Part of a small language model's weights.
Architecture: learned and rotary positions, biases on query, key and value.
Each number is 500 + 25 x the weight over the matrix's rms, rounded and kept within 0 to 999. Layers, rows and columns count from 0. Numbers have three digits each.

# layer 9 MLP gate, 1024x384, rms 0.0363, rows 214-624, columns 32-63
514458543471482502444540508520516500503551479481536468496483472495534495520482516464533527481520
549481515460552503493489470516484503459484532463473527464519543500491478492504542483519476489499
532516481466508532513495474519488481482493506468520455476483505469522552520514486498510502489511
506470521495519517483482512500520476464494501501543527479534500483493533508497538480479494537526
497512497478514510534449519504478490480498526506488492509506545524523490513483543526477463517499
483501583525506512501457491552523496477533491467515493492544505481516515540450531479468509483450
495491504456488478494521521510520514464517561498529502523551465485478526514496483510535555574499
482499507467471517538481490494517544496518507511470505520472516514463520517498486503445523496491
510533528484509503539496543494507490485496472482512499531502503452487545467482530507505537513493
536528532477512507522481481520505495471480541492553488503496497485543519493551464485502477486523
503500526499533546489482527492511495477537502496528488494481497474496486460451525512513466484527
520513502454477497475477485449447484501502511501481498467488549496498484489489496513470506481467
471495473479488520562486491526487506500566547510547449518522523476497479504513517494494456490492
505512527517479510505525500516477502482508488484495488527525463503523539530477521517479501546523
463515511475508495467523463501517485527508503474494534501472508488477480510459448502521507506496
495502458504507479527464522500532484514485530481525529480474526516480465517456455490490492480479
545449495509521490430540524495488510448484504459476485462498494497510561490506498479502464491516
493500511527496491523462495524479479459524520465551542490524523540474519437511519461505509470447
491472495525522466500510506550516511503530532506510517482489505476515479521506509476473507463495
503503537447525522535468501519510505487496485466505493462481514547571548525461462494507498500479
548490488484567533480428536549525532472541497484472539491511545461477484552504462489486492453496
564517554449531469497470518524478469454500514483486475473490575529515473546497496533521512512503
472478559521477507474488523493496486489498526499560481537484483505517494456507481505499446492493
481469504506519485478500470511497461465490510483476468484479481525505522497499511524515525495472
533507538501508516460462452517478497469495508447484486473481507500510481453517476523532521538510
521471532495505537541501527540480442481536533503506501481487478455489520484491514506515518506513
511476468484511529456504494508453508490556508467527506476488470489511517511497481459481482492460
524495488521545510523535483533478472492481503483488511478487509522515528505504525511515497478509
486482498505513467489506531523482535499512516484501453505503489487458509489489494510491521486493
540534480459446491513501460512536493486498494482493510484511505541504488480477494469527482487472
521478479507514554495453472557521454468505499435493530480493482528531473498461440488492562515514
508510557456584482529492498505446534426530512480514517492502505455481517467515522479519495478495
483536491501477516498495469504514485499458499500463514460484495438493441487487530506498495488499
505521478489480478459497528513519492486494482494488490504510550510476518450501489462513519494481
521497487492544464483518506488493515469499546497489473521473504450471463472523520533482531489545
484449519478513528516519464504470492494487504480538485486481552485445540485492502501484471518471
511496490481525531496500534518486512529526497468464514524484497480547492540484480531492457491478
489534485487477507503465519507499492488526490470480467548503518488505519500477507506463520487506
525477479539478496470511500541526473481491510498503512488461473511511531520439479518479492549490
485490514498499485501466515498488495504516517514503549500504505472490528495494511489483491466497
525512483505529546492498521470486516460521497484471497474522495514490530510489491488508525467491
496483531528475454449503535511485533501495498444509492499479474521514467525480517539497504508528
531489498468468509558490523461490479482544528517477493472477429505481488487507459479509458434508
516497499532488498514489488512523517473476521508457502482491508474515539515519510478525438474483
507532462518465543538517529517491516487521516490487476520488514444523520472468534481475475509534
518541460480492521494491504542505531499484504498487526498484514458539538442473505489481510466513
493494449482519512515492543505518506521476532497531459518503503497514496480501503478503534449488
496466461483451470489460535468470525460496516498479492520497503515519516536481510503490412529507
495485505496531550489481479527548495495499470505513531467490477582518467481486464428486462452497
537504530479505493492527471470507490490487505489500492514497482506505521514527509485490502475515
519463524496483523498511510498504505521566520468528456522475515518546539528452484485492465472493
500504504483480469505514506521499481511453515531487456450497484466513546513460489527476478521498
516509502457503494481500482508503485476497510487511484444454529465522485512467505515456492451484
514524532467541483471446482500446509508466483488464510458543500492483510474510514508496483490491
490492455493469504470506543465553497503479476501507461537467484478491512498470483503526481514529
492517490515463470503474477487469490463487502473517515510509519522490494501493521451492476490492
497464501455429552519472501538512501482483534480491469470537481503524503512489530532509484465505
522518546515516480523499441550528489472498462488503470471490491543480537477466481472503475483474
522492477524516488531501484539489508517511510499524453491475455537531480455461546530533503474511
507507533500512483491498523559507470485509476490521515531497494498532503534510530522492549517501
531516484528482550458467506532481588478494507467486509514476454488477474542462462514480503488506
484503470490471495471494466509513502477558541512514530559503490497496469504464474504502485473528
473458493507516529500523500489504454479492453497435504471486530490499502477520519490503485536504
502499493495497499468537482494479535506487501508511454511468534491477491496503510459544478490486
496497489481488528516515488489502488512455520463537489527482487503501505468520461501515519489507
502495504500494473475468491477496523486511466492503463490459531522504489532492486487482506475537
465491467496501512512465504529511502475518472468450514468495497508518528510469515535488498489469
483516505477480511509509520476523488473538517454535516496464521485535503550500515515454483509498
522487505539482556509459523486508447503511501547498484502494505551472517436459520521558470472496
505521506471485508496442495525523483495482496505518466494532483524521469507460529471493475477470
502532502540531498485503487540449538499520512496548504470507504513460482490483497521525504472483
472463485510481508495520500573514501489514491501451506474483507478510522484486517505474482467520
512501503522473490508471515551513493495503548480496520444482522525491497473451500527497471546508
491497523442475459498494496489507485464487445493522523495487513527519494482475488452443533496528
526498518516491446437491478524489492484505483475514513465448488512506485494528518498480523485525
499514536483537525558470465510456506488543496492485502483508544536489529472514507501514515501459
517505530495493478489514487512537533471510519501488483498535527457508446530522535507477508513455
505546523487490521489513499526497529484460489530459516506523492509594475537453463530496461489517
522486504485484502463470525518461476467528537453530482499513503525538490496533503528497469521525
487501551504518506482492512494490530476522512511477544482556476507540520497532503557476491483467
561500510493480509478507504491536511482453520493481506471483456479473499489482468513480453531481
510529516492490531514521502485472448476530506468510521450538538506518529509519488468469488523489
493430489487506480474476512521499515467547480513462518472561464470509500501450552438489504435484
502443545521531491505495538528502524472519499480524442488522507434530520475462524455522510457498
507483484560525490470512488521484541487493538471476458511503478510474475488525478547488495504546
483503517452511507535492527526523516484484500482512471482479534448519503494495459464494473506528
532476481493498481492483527549533546473529491514525481501508522552493468498472523505544473528531
461504522511515492533469508496499507463475473535528502545465518509528463498433508514465475478484
494576499477532477485513499487501537491484518505527507468443490474486521469521525452460486432511
494510474474504518495514506526481497478516517487536508492479536492493487508501521444476496470481
517516518569552500511494482508488533509493502473532520485501477502513462465472513505519492513467
511507475428468579496533471585504502467517494466554475450517532489505476479472459502507488532475
537518525481478526531484478491489513456505527542460502449499522520493497519482514472475507489478
497485461495542475506500500530534532512535475475538486492507489483495464528492486479480466518536
488512497477488506539489537502460469479493474481542467445477529535506537522493470503486483504516
535536484469450540521493494497546488495521472491503475474474516540503505542523497510500490522503
508485529499506494481480523533480516484520526503510533498512503542528508537471513466493447504526
474467499518465536496452526485528487474529526460479443515479522516581545468523517506521493484518
514462481535531478482517423490522504472482499495511475475463505454517493489455522448432536502497
548545550519493521487532505501521498506477513464523489503455526478490502436497534470513504471497
517475518493575490477501528479484487487549493505507489495528532510500521472505504483504490509494
508509484457523462471456524541531516510524487438499498488510549472518519513509522494502517486475
557480508494468454533509515469516484443490475535523519499499525534514508463504471513519512543484
508516511542556524487465453532483495459487535439512508484492532511511479526538525467490512478496
502494497479540523529470532453455477457544534489508500439447498508496500524441483465455513490439
508504506473483547507472481489491527498500512522490495493459513494488507474490492487489495512465
555485530507594495451513475528530491490538513518493498540517511496482501502487463458447508504474
482495505485533508485505511521517490460518483482493452516504539454516512474518506535459464496490
515494477474518481518504499560495515508503533512492500489428549490491481503497515484521506471530
526488524498502484505499490511526509499523469506527479491498481492522461528487511515484485497487
481460501488551478492515523552529515472477505452507490500529489505482523525525504502525491484525
541488452483469534466531449510459503511543511488515529531510503517512507547490464479494499472552
533452499524515513465494522553498487472527551485500539444531476509488495482491519454502455482526
497507503478527525502492497518488512480471490484502498532503555495449481486488504509582494485525
484501488515519489540520495536521538505505476476497499516499486478562519504494528501486532516505
503486500512522506498497490493491440471511491471522458514503482488491478489481484483510428527544
514511514496519430521510545495529512518473505527479463453492530494475493557476527500504500442499
524464482450540526508478499476487469468484503456509494461502542504547503462501499487502524506525
474522490495503518494497452505517529482499560484510555494495504493501478497471487499513483520489
499519514526490506549507502489505473504467498489517488540466495474481480513490510487477534499515
545505468500489509454500519481512504468509519479540458542483495494531502516502540494466505521551
483489531456480534523505507476486553468498525491461511483559514544530488490501512479485512500547
539506522521512464518493529470504466464488496513477524472484496500511491488495483465462523507496
512541465488503437493509520508556485496525477486515469541477515494498514433446489524533505524484
509506498463527511486483481486528552487491501514464467499521514466465520462516471480508499515452
516549490482529514478504463490487472474468529505496511459454507503491516507499526484538512513509
561514489505546491514503500507497493481513486536479453538526557499529522465500444511513488465450
521503503463496494530453570466502535474495491529520493483497511494512507492488480448501490474537
512456506494496535520512505505515514464485472534472457484505514520501472539462506514462456463478
496513514499489478510512452567531583485504527500538473485476494511485513471488495524523496481447
487523536500483476488503525530533506483459525512484508488552504490484466491483450468475529518464
476510521470464543467493481501471525504514509486500481470422497508494487500510482497476483458483
447494532463508506505517546473494489479488452459486516503506498504495494505460519507520461481513
506470506537516473535520534501501533472491559472507480496528484515511515500440495483532479520503
552512495517470499495514514511525489468489501452489541493497539466499514480503456459490488478499
531481514510506505494486518520498549470529513465454476483494502500512522494458510491509465550483
493452527479480506539543463483468463486502473498523468515532499497511494491522485508479511498516
549473528519521451441506505507507556441535536482496476465527443542502459497440486554487515485493
515515466497521525460546528489501492509532526532448496491493522528526443487514513485507499487488
510516468459493521501521500477473455485512508530476476477529510525517546527510458532446444502533
508486520484534484529508490532535522488484465500559509513522507488488470524515499470484525500477
515472457459516480479469477479484504477538511497510483515442548456511487489450536489478481493484
529522512458482498498453467519481487483515548432475516444487515550508513487457465443484506489465
517516486486502519500472478475531534480443482480496479525474505493492530458498515460470554508462
472481503502463521482525513451522473495503501479475489494474518469462486476489488484520522506519
483508487491468527504458509500523492519502529492503522475493488480512507503512494533489516507509
508498536507502490494478505475532513519505527487480522505523521477516503513481501497521504475511
490539544529510542490527493512498490478479474465464512496490520455500474465488462492445489475463
504501490534483494510512501561481503470497493468545501471512542523540497537515457520471504517487
474477484495464480482485493535476512468497501476515508542530506478493516517523452534501479513513
522528468491488511522456509539457532501484548478514505480495479497481506503498487498484461486512
527526523484520543505467456522492495483497541505504523488453450473517494528466480457525482509491
510489497527516480492499470467529542495527504542479501506477465505468509510509503479528483532515
536459522506519534511463466505520490457521509535458475461483552479489503509430495467526459474500
494500472479473511496433473516478485477533559499545506508514523515509489527476519489492460509533
498539493521498551529498512551532517465539543460493478461536485479495484429495482506512515465516
524455498495471516456507546526473468478476508494464488478493508502503545499528504477507506524490
523504545465532508480456509509517525498494505500505495462502514494446475535492464477513512513533
464534500480518481474517491487495522468487479485527506521506504543510480546495467496483512504505
494483463500474525547439481527466501474549528523516476478501531526495527493529507495481530505491
556504511538508515489472444532524496473539540493499483504500527427555526520480486462535516498502
482452494521489511469467511527504492509493515491530478514476488558485464516501447502475501481491
500467448490454477465528534517482507469493462528449516468542486503513509496499505470515480479510
530480530463509477543509517505510458489526504498507478513503494459496472523478504535494494489511
511485489512506487524471510499509500489492497507513513500516523452508450472472470453487490465498
505450511496481549477497526484486475472508496503494536481553501499500513493494471474506448507484
475482549452519508514549485510542553474479507478474496476439539496543477496527478489455531488479
492497491532511458545479510509513498462468494498501458464494485506492489512501495490533505508513
514497526503431465520496470555521471458541506515457465462525483510516529478439456532478491494498
499496464502488519454428492503486530481521495480524515499461498515481452480496467476512497497529
475510526463497524503485442492473477487519491495556514491489507518500520512490503516480469493481
532497501473479502505531498484476515476483461453471496459460501523548480522467520500521503532539
511535482474544497479489471541507480496505520476521511513540491494458509531507480510493469491544
524513477485471479495492496501489549478487513482514485475448515536493501462466562448515488484534
475523518535496477535467519460458468481476535497545482460459490498462524523527516508486473514467
516427552511518468486500517548498477454497508479502490506518524462455540482506510510473526500458
525491507502522463499457496553463465487495528511429495491504514450567533497480553464542491509470
524509511506525490492489492511513535469526519479510529542478514528512502490493497472508477493454
469469491453551516506492470484501521513459481534545490493515503508558508528503521558481535467480
517527479517498455487481483491464495483460513493483497495513462434489540490515528515531462527525
516454541485492492478502541535528499478461539530495514489480507488499488483454445531469462470506
566492488529511521493503478487498500474436487453502489441488511513457501495490538481461502516486
522435461479487479509454476506531510477512520445540509505521496506545512528510486537521531484470
447472474517507464481496497516512482477471505466523491488502512489487510484490510461468508512482
538475523536488514460492466499479484490533501519509506503504504495499493486497471503501499483483
494539490500546475506520451517512492486514493465502489467499522513469504510520532484489512473532
514504484480508498476513486495447486518508500513495497484470486495500490534468467462455525505496
507485486495522473499503504505486503517513516512494528438499479468473522522470468508498506488520
471503478536498500506528463520531493482521477479533540540523516534497528474474481495473503507475
530503538510507551511492476520479454487527494472502509481498520495528487511479517477499508474527
491518523498486479510451514540533454458498473524520512504495529513548495537519454458492514498500
501495522505520506507474512499498500466481513458484507507458478508522516505505467493545502533501
525484498489502500487477488490493485493497478504494483505503479499495481507514530487515504491492
466506449481505509492514483500474536502504521472516507490513485497476509495482509490523490423477
506527477462502488464532490488487505486476514479492473455505518465509511529477495465484431448484
486529510512468500474500460515482452477541536486505503502491491486519492495480483465493512475487
516471534509545501480552479516480480504460481507510515541492502533489485554497506467500496497508
483454526523456483482523507541498491486521516499527503475477510497505494504448465449481535498477
467511472527497470538448508515500477461522556514496533525518515513532543510489476492493509510478
513530547460487474510474489514518463468451514467509513496512498497491492475519504528478439504535
496492502496505494503509497530458542495514516499533423501479529503463503497532443518516489503467
533556494508523505451494473523521550429473493423518478508502508536490502501499505506501512507538
477496504458491492485492471504534486520513479465491475522460487508508479480498511514494525533504
527489518510501538524498522518503499461463474509505509489529543486512513453512550496493496470517
483517510505502487458509464521427483478511528428524489481511543534478518500471499478513458512487
474511506475472479457498527522521466469556550533500528505462479463518440486481508512476492526501
512479533495531516505503476529470500478485509494512484469473495509518526489448517501472509521497
511511511534492516484467499525422505452544502487490468445511525496495535458520456465541487460503
505463498489530531520460498497472521460566552508511503507450524497519546472501497497502449509490
536539527509479512514496483488506553477479525483499518488530519497503514469496513503505486477480
481509518522529498493495501512500481484498508455477483478531448458492482473442524527525493504513
517460492473486477484476521545408528476466484489482513448476506465526503500495529482482507519479
479521496494492501512545507514476498504513493482524538488484527492513488517482516489540564479511
493497516513498501475474512570523496448532473482488481483526484510542486503440527543466499542492
460490531507533490531499515491492475487498506492511488503477491480542473500498504485492464522502
497510513479491459466474492521531505460540520515553556473489521508502507506486503479441482479528
483482491494549504506518470482491529466493488524524470492524561486518533480473494514496505517539
512477524475496491483534483536500518469507472480487519476502511498501540506505515478495512527508
526480518482495535469467474485497450482468506509519528507515537493521514521494536495505507493509
531487532520489515502474469516488524475517525474486518508479534506488530512476487527508498495480
498475553478507530505458471516448524514528512469519433515521485507516487514514519407495523479481
517507470513491488498473480489493513483527488443502502472499529492483538470515488530468470469479
521509476490463508539492511528523482480541476490530498539534491489491521527488497473479473502472
477521527448459504494455482511513468503503511503463465504469512519515481494431461497500487471508
514491481512498532488452511522459521492500514520488428481548500467508492471473498507503478514419
527461513491520508492471499519506514458513513507493469482504462479572462491454482497516501521517
469505489522531476491448509483511509481463519507530531496497499524487536463472485497480478542501
493515509561508523506478495482466473502489471494469492497471512468487476504505505452468494521525
527529506485518487527510498502521485485523506499480514484536502500480523518510441550490493539534
516501451489522523514520553541509503492545511488468485470502534462526501531533519521478494524521
507502494489500513481518482508465462487496532483491512486477499516507515544434507535496519485508
497450455459510529439505520499493501457516522463515447470523488465517485492517505481454510529486
503538508503566570518530458484469463480483454454539543513477502505518518490439514533463507474510
517537499498465501464530496542523479491504480511498499469503475533518492492494503515508517466515
535535451510502504500514496512497535480491510537516500487488501521546502491503502463487508499551
479514512485519491505489506523521479487517540505491505486488525493503491495475498494540493569502
538500513492495536467485466509510483514474512507470476478547472519517533482511509515482502499513
490459495520504527491495510529484510465512464469510508479502461460472487449508521436512461441461
503495465510522478478471492505549505492520528495431544477465526503501468479448486498537485526495
506511490514505498533518496500478500470514517492529506466554479504534475523494488485506482509509
493516483460502463453491457501513512468508474497494505452500525498481517494520498541451460471504
524491495494511487481491486473527487468512538504467510497482522522527497501454498534488462482497
485487519473518474518520474501514518486521500503534513547526511472500512493474494503514492502514
504505493506463463509487530495480513500484482473517478505512507490494507469516527499517463452504
516484495526527494480492484507492448491496504489510512549530498523523515527494498495502492488475
491489507475480459514459493518492497498507489562476542482484456495492493507452512474564474522499
497472497479499512490500526496526510467512459519488519500512512505461474477508483487511508517520
493477533506476478499505505520543531490487502492450551483514499494483511528486520526508515494474
502483485481517451511485473505499483477482467503485514498509524493509470522469544421488455496504
493486469457470464502486510513517512500497469520461457499494492471505491513441493487449517474497
528492506513462496535512504495496510486518478438489478515531490499524526491501498523503529476481
523532499488571529457506494495478480433493497459472486488507507512517497445535465545471500516508
491480486459490479537501496482478488458521478527489489482547453511480503465473505470503517451480
508522489473500473510515511460520495458471484489464512479474526528515496488485520500485524501470
530499528484518495454467522534528478460491493487511515482488479488471471489488505472486518475442
490467481510496480451521526541526495446525494508519529478493487531517457470457477503514459515490
507514494495482499518508471470491481484481511498474459523508536473493479520506509510478485501498
481473481466503484493492552522482474445476460511450499448457486475537510498508502502501513568535
517494469486466464509499513554537489458508495481517498467478530472556454466538490506515507493507
475515503527514492482504544513519516485534552475465480514488497469505498508488521489520454517471
530506484483559479511514477499486496490486508428489521507457504541470544514484526448469460482515
530490502473459510556484513495470507484499514517473477475486514542492509525467464455514499516506
480473475460465508513491453468446486470465505509501506490503516493521559510486503516472498500512
470509523502523448518484424484471511505496526502481511496470492509541538488513492458501499540470
469509529486496476471508528498473463462511498486488511516485501531480472519505506515473462495515
531517533503491496500472491574542578489485490492490440464463474442548482501428510482493495491532
463537470488542452490455439518495498462511526476503530474467497458513502522516543504511505496505
507464456489446475497552466506500488484509460482492463519526483502491489451468499524509454507494
532461496479498482487481499523500494452497491494532452495492525537484499454530514524528499488535
487499535473513509499482478520485521481500512475549495513480493464521520445527537496499488481573
546477519473493528470486494548512525500571506515503517451485506522443496494466493525511480498483
520477486488509493528499505495475547474493455497471509493474533495502485478467529481522507497468
502534443523479508495448508540416506470510530528453469464416521492503508465487486523490494512494
489490510506458480496515434476480467495477492456522519485472487482468503483462507524496504533498
541463461523493451492507493520514487472521518498479506488516513499510533513498513479461505519478
536514478497501490515527506522529515482481481459463491472485498510512481505486497507534482518467
511521485462491502553472477521487565472504552502531524485504545475452512493524495507492500556454
497457490526526481525461497518489508504506509467524472469533478494501507494494483514527494456517
557487503469482490452532466503497505505438494493468458467524547486473469478481502444496516476462
493502509496506505476475530485485511452535537417520551444493540474460473539552528494519447505506
538538490472487436495515512474527503481480504494460477493486543462472525505475513510495503529436
496517466472512566514479470506475519492521503470462480499465544482473527511526480484534457454507
505538498486499471461517483483525490470489477468483486481518511505493439485467525527500460467501
504462520463517478528481508500489525482502492458549542464513466515488484513480504507476525468501
488502521450510505512498500526519509448475449473510503465466533570492485505500519583496507543501
480540540509484516502494487490546489470483541505493490485463496499495458464465475495471493473481
485494509471482508473468525521496513460509488475532504500510481505512486527509484515523520496544
518482485513532476483460493525516484514476505511469507482511543512486487430497482512503532502486
525445490522516489480489518493482522500514493506484478493444487453486504484472512492536509536454
505542479500502515467516510496544506472521493488478533511501504497484477498473487499463495480502
492465535509520531483450514508511517446500508554531497496485572536518497464481481435471520474523
481515567430497470498491514510501536471511533462496478483537504490474503497521513444518458529509
495469486502503506538519468524486522490505503443511512538515500488488517480465523521501508437554
507462516546453487467496476544485503464474531527491508503488513524504469480476513515460529451427
528503496516480461460509512527483513482488466463532486478475475504516480497476492492544464464463
500493449467512547485505507476496488488504514470551451453510489481518497481484492495510485514535
491486483522530528507498499523527500478517495466512474516496523480518470536503478528478541472520
531431487508509576507529498498538518502464490496505432469497513512494487523523516504473535511552
500471508481539508484532544537463467486569501479520472485538459474507475536484510509517478467516
506459503537482539502433466500495487476526524492533485499445503497543523527527454484500471467458
470476470522472502503484499536499486481560505472492513473516499484484495478507507498491511465487
487541534478486503481516488544513508475520551505511481497489496495541492492485532555510516487468
548514491477484481460463498474472458495514554478480464465492500463481566518533470511492522447477
478545501509458531457542487486523524455510503491522512484466482533505440452478511508480457542498
495527549497535467486513488525471504478509571497520557516441473462510489537464517466536496521472
518497473483478469506539483538509526489499499483472545507483485528516532477511501452485547506476
473484527493505454471522537524488462496495496488520487514446502537472492483468504497488473493495
490497496472524473497473486565534485470520547493537524481472480510522473463460481488492453533539
545493530490506507514488473476449512464513458505459432485489454469485516520538525467490499519507
521541533438503516426486509494563523450546546464496514493499514517499450521479507476476496471481
504467496474482488480481523511510493472512496527528487510480510480493480532464512514502518483482
525480473507507506472435483506525525487570505487491510512505515524510548510507454528545503494486
492493504521476483454465490468502515457480493522461530466545470501510516488490523508491470524490
482487485486479491488506517554489477453467479478499514529510464521521526481484451508535425486515
493496515483484471472467469524479466474546470487499520496529472527467511519540497510489492520458
502476492452486509490479462551521533455499535508485515444459494481495512472494512503514469516521
493493498467486516500461513510520465476549539459489466531502480476503528484511499541455487484501
511513455496499532503504476506486523486501454532536481537510505478518488526540498498470513507476
476485487529494514500486515528494515469511516522476473485493474517498554467472459495518518500515
489565445550486446513503573497495545472450557488482515495485505478529534491511516480492540504508
525554522482500464486478528492475485477482521497513476476517510487481508472448484523501517482483
476496491465491487480492502517488494494480475513492478474519490491509534516513556447498431453498
514464519459501502509503515497464478476519491502472470513484495461536506514492541523462463446491
519487502485457482484519528575484518485488537485506488504496515515500483510480496466476479458488
503493501461506497491484527538471493491557500514542523475542535513518502516468502512520476495483
519501474465531546511492471517472535506515507507490490494484510535488498499463508511474507480498
476474508484521481501491474481491515464523471493509523496471525487514486499541509490465496528500
529509464520509516530480484476438484488471500512514505460505502551485516493484465479479504495481
548520501459529495472514513568485464447539494472511525487520497487484520491484500517507439542444
474483488452538481472450498463474504441533477524491485508506500457524497489440499491512495505470
505478544502477551456474461465510507513498486482496468452505495485498492516476532508498479470496
544502500510513483473511478495516507491500526503487497454508520515498537505528511521468478480443
485483477496512486516443488533450497448492467510489481483490544520485504491542483496497457505483
500514467500508522480498494480471523473514525490525517527475534520508476481508540526548495499488
552471489524482506498493533487525540483484544490494500511521499514486527492464503475470552480500
492470486486478540503545522532488503486477495468479467446533493500458494487495538487474491509489
515486508504502488514505502495497500486496519446502447490495506473500463491523496498538503514537
474482514473483495501469509541489487453502555476509539492514468521546494481489513485484487467505
527512487459486458562508541507517521455516486539511485454470510494447477496501452484530485488490
495506519467524488495511516521497510499500496444537490493519525488483497496499501512509461500542
477522522517495539498482512504535496495552487458511493536495516470475506494485487473536500435538
520537533524529463445492479497458493483513523505512544467545491522458490531491510505457485477447
532521496498535491457498474502456476484502515458476521466486501458507498487461477518503494492492
539499537514515495486479491519494506437484483507539504467499524495507492493522520476469489488457
555512512434549508516485496532556476487493505524460508496474465515504528490504509471530514499513
506471526469486488524465563472510483484591472491506535473504499489522528464462499509466490506531
549517529464473487511482480502516419481506552501525472473524572504486504486514519541529473510503
533488485506486471524465481506494497453492516492467465473439487502497540477462489491446481495505
503494499500548500470513515481494517424525500474501500489461535522531540509447497484532460508517
506482469505520500496505496466513522497490488487497436517431518491476510544503475482493450485439
525486563494478533482497467539475488506542516494489525490521521514491496444458502521517516503456
476483512561498489511493521504501518494501555514475490524401516463459470488506536456480489506515
562460495491489524535476469472442493486514488493463461504499506514474532485475495524524490513495
485498491506529481489498498493490513481482509438495477512487476505494521447497520435511515497488
467498460512511484502465522466506514464504487488504482485466429488504501525480513507479490488487
496472492489470506474486490507477501502521499503544497509514479462545504546483495494501459500519
536507511531506501509465457516482449492530553467458528486507528468518449510448519478496513523490
501521511524536496492518550510491477463559497481530507531456520508513483477501493479508457470516
547552498490495505478468472494493485463520501511540524483499503472534486529476499472493513477497
512485473507515484505505543512521475485491493507524500505518492488477525516500470500492509530506
529461498494548499526478533503493526474547510535521497510502524477512473507475494451500514493507
545492516473483470496536486510529495480494482467525439468501459498518486517517519486525511500506
508507539498544509530494567535498537504514512483485474499546487495515471496470462541477465515482
519454467489523511462507543506499441485475477466506499493496543483496528503515472545446471495522
524518484507467468468489507494494527467512543516491503508478485462513505499499513510495464467464
545519492485500492497500528540488525457502490488493521463454454499494518499490514483460491457496
519496475450460498504497483482504510480521500477465506505540516493492490447492525489473504513461
516451467491494521521446511496530496480514520456514440513453496473492515495486532514558470508466
512507493454496489502516506498502470505493499498449472495468497520478465454450495500519481481449
524506504470485508468445451510530459487526520481512485463455495469496527491514459510517470496459
462485519490526535500484500517500469473497569458505476512474504506477485530452530477513472536519
482493500478522485464443510480483498480499484465448495504540496498527463471466504505471544469538
488473465504469443501466518496515482475496511477505494488486512509505522446453520514537524482480
516499487483459513510522508509539486461493487471496520471495529524505510468488514509554520481512
507491519463544467482521472519541499499482484512532494453426541504477458519513574446456500529504
457466512507452477489483510510500490472514449538469509507531512527515509491526503515416446509499
525551547505503502508500519513449511477504530498509523508537468464514492462525530491516510495502
564442469476521503550456518506480500487482504489490512524511559528502519490513535512514482477517
447524484521485490510526489448502472471440483468522546520491523509490481532502528518479522460487
455521528489472502467518430500497502510530511475530489495459458489485527518486503494498501486517
486474550532463515499511463514536516495494501532529512494462490510511516524460500494492493422468
515459511510506481489491531508522459499524510476479507489494524486522462485508497502512492486528
533501460504557506500514471478488500493488488463524513486466528466517503469523533502485536541532
503478524510486511488505482512485457490478529494504481505514494503523526494447493525495539504499
550479518470493508496483459494487467464478475464541467458467509507481461453520520498463498512481
519545443439497490471467464542554511422540507474482508460528496551522476485530509520473486490494
502493494527485511472454514540527509481511539510517539469512500486500526453486495519516476548492
471479521490453490506522493568514539495471509453549514499445500496497488511491473550500525459490
493497544508486468483512500504505551477501490511485511499493488468533496484438507489491454512466
508508534506511510473500509480511490476546565473509496529508517517502507529482501513486518489462
528528509462557528489474463519499502497481527478508513540496571504487480512496529446472478505527
483498462492541548545516487546505511461506508440519486477500491477521549529515500530530472538525
507486491481538507506445496481480484509455491494539530478544519518482453481508515497487493502539
505458485496459458499502498477514529477506502470521493508510480475520525522474455443535497533519
534507479483507481481517478553553507475477520524455569523421531503547474522514484464517500474490
522480510469491498416489500548503472485505462523448508498518501442470457531518501505474511545481
462506502507484528504524449519477523478507498490521545476500504486498502494479495519527492480524
549505497480533533459472533535439472478523514518451530475537473509504495490477488487501484486539
503484465475468491499512481470486505505496491503466514526522512480512505452495505454518488493502
511485510498525477480491435523499503493501545478531531466510511535504483523460497476502516464558
484501430499505510525470487516510516514498490491495480496524486545531489520514529485456497472510
534497511487452507502455502555498529450526493477528498481501476450513510498489503471493490504496
524515529483489486508484473481515508479477493503496486513474466485487529540475548494475427500511
513516464512457530449488465489530548471508528494526486478501515505489493480520480471487490482492
459522445479505491503510542528486546470522493488493527492511488505492567509510465495531457496474
523543502523498458568498457493493434481459503439534504511480480529509494544474464549504525539511
486481491484537511497480517526439513489488451494479458490500528502524465490448502503533488484541
530497498474479524505491491510494476468507490487487494411495486560482477506526542495506493510528
486518505527525514500484523538480494486521552472501471477480480472539481505504491472511491471533
494501502506507520496501481486495482481512488487489507495473504493538504518487480505495496528513
519515505545516534490552490545539545465490463506472495515491503491487502546489527554525495511495